Part of a small language model's weights: 8 layers, 8 heads of 32 (1 for keys and values).
Each number is 128 + 32 x the weight over its row's rms, rounded and kept within 0 to 255. Layers, rows and columns count from 0. Numbers have three digits each. The size before them is the row's rms in percent of the matrix's.

# layer 2 MLP down, 128x1024, rms 0.212, rows 105-127, columns 64-127
104:117067112157068156144148093125096117136117147094133122139097116121093158177151070216166083158089117146107079111134071177097099114140148142133168148135091134182102137118133095113054135107172087
101:137091212177137131152090082106116121098149119104167177116137127100117089083168090092141170203074154094173161116137086139134166160112084138142074173132110196127093124190139166133124116050118122
105:144123177156154150102185145174099097100161124157127077089069182125141118137107098143153055125120084183126065122116162123139110127120068131158131139101080126086168182093124094105140128163106143
094:121094102079130167120068126130177173133090178099132101145148106097100171157107088130152108164152138118043182132105174113144120097132176145165136114134118111130096154152112178134133147161123111
100:143110070121140120134179129103165097103098140151168125059152095110133153071076166044092126146099112125148124154128078106134144131181159167089159127136161135156136100099141138132070112133145146
107:058170104134110108108143108082172066122189050037155156148067155153131078147072099132177151148122161183098073119077172113097108089171170153143108138105095118120133088143155152159131133123089112
099:042130203125080188134117095079141119102105084083132106139090103166030101147149085124149100145148098044074114131148160099076198119155142125134172148120192139109091098153147113149127131152146103
107:157110154154186132118134131184132138137127118140129104174112094140136140104114145124134109122185135143101171134124170106110149060129163097163117127168157182118165135115132079117128154154118096
097:127101116124095165105119172097126136120116138099123149107185118139111111117123115151134086105113126137142088138141185120172138181197155114122078064146134120129128119118153133105142100187151099
109:139152082081048187113162145165123123123121161121111089153133149125167165083148142070096160138151117181103059163081094154108118095112156064168128122106143124112179111121089096121121148108120142
093:133096087114096060126163155171073124071168103096172076128135107140203134126115087140083127149095144085093136100151091132144108089142121177155104099143055081105132149104117149143114117134054063
098:092147026091149075156126148166105117086138131174170124139132151150091105148117158119175133093158134105128096181132127178098104150140060105139141149159122193113183159160111143170110140138055138
099:127105083171127129146097101137142112137049164141145115130134137135112193145064083130116132174156098160121150137131136184183068142133118113169103133146149164127122114101160133168106128149153070
099:152139126112137159118108093123122144101092089172113138134083168100130086118125119119090053126056141068125130109158093121127113216118170157116042120150090150125187093093115111088059098143131098
097:121111080120157114132133111130128171104103160052145120127132149111140095111137143146197140146164153085178090078062147219084107137101136090120131183117058106028077151113167151141154124123123050
106:114114070202102222088124135126121079122119117104125112163132174113111166116132120088052154141136088173168128160140193116148143102130139105131159104160146111188149100184133132180096097186167103
101:112140133151171088139180135070087090140176078157113134159139133104060083122084185105121041236102140127164097135193105159084147109114132116157101120090048123114133155122195165141139132155173092
098:159055176188151092114060132126133156115096179090154126121116137167052131111147094180162164080097167138139181184145166106096101104111132202206131181151118132140112106116097099156133114077118180
102:083142037102129126164197098122149074153132081075168071156193101144079127151113118073166151141160133086152149132134078203127088119153170082140163094134157145098148144118126152131147116178098058
101:143192146135098114114146132109197229088090088154085152146156104123157071112102135097145124130076117117095108153211115164126106109184102145167179137117107032095130082129120119118114127144114081
099:103107175120182172098075110145158181169169099121148105171102118129130096125121135138146151135148085050113209114137059104174117090160121136141187133148075092132113142129097127083146108173119117
105:119158068074168152119150151144199170140143093158141165113078115092055189157113141140129158105111140102136097101176199062142087121160109148127119078188129112153060165138138141141127123094154120
099:144160033100134124107146137155157148054149199140128044123110155163114116106125126114150076146151125094189088138043096112136110150112171149124114127103134140137191135158143135090136135104187144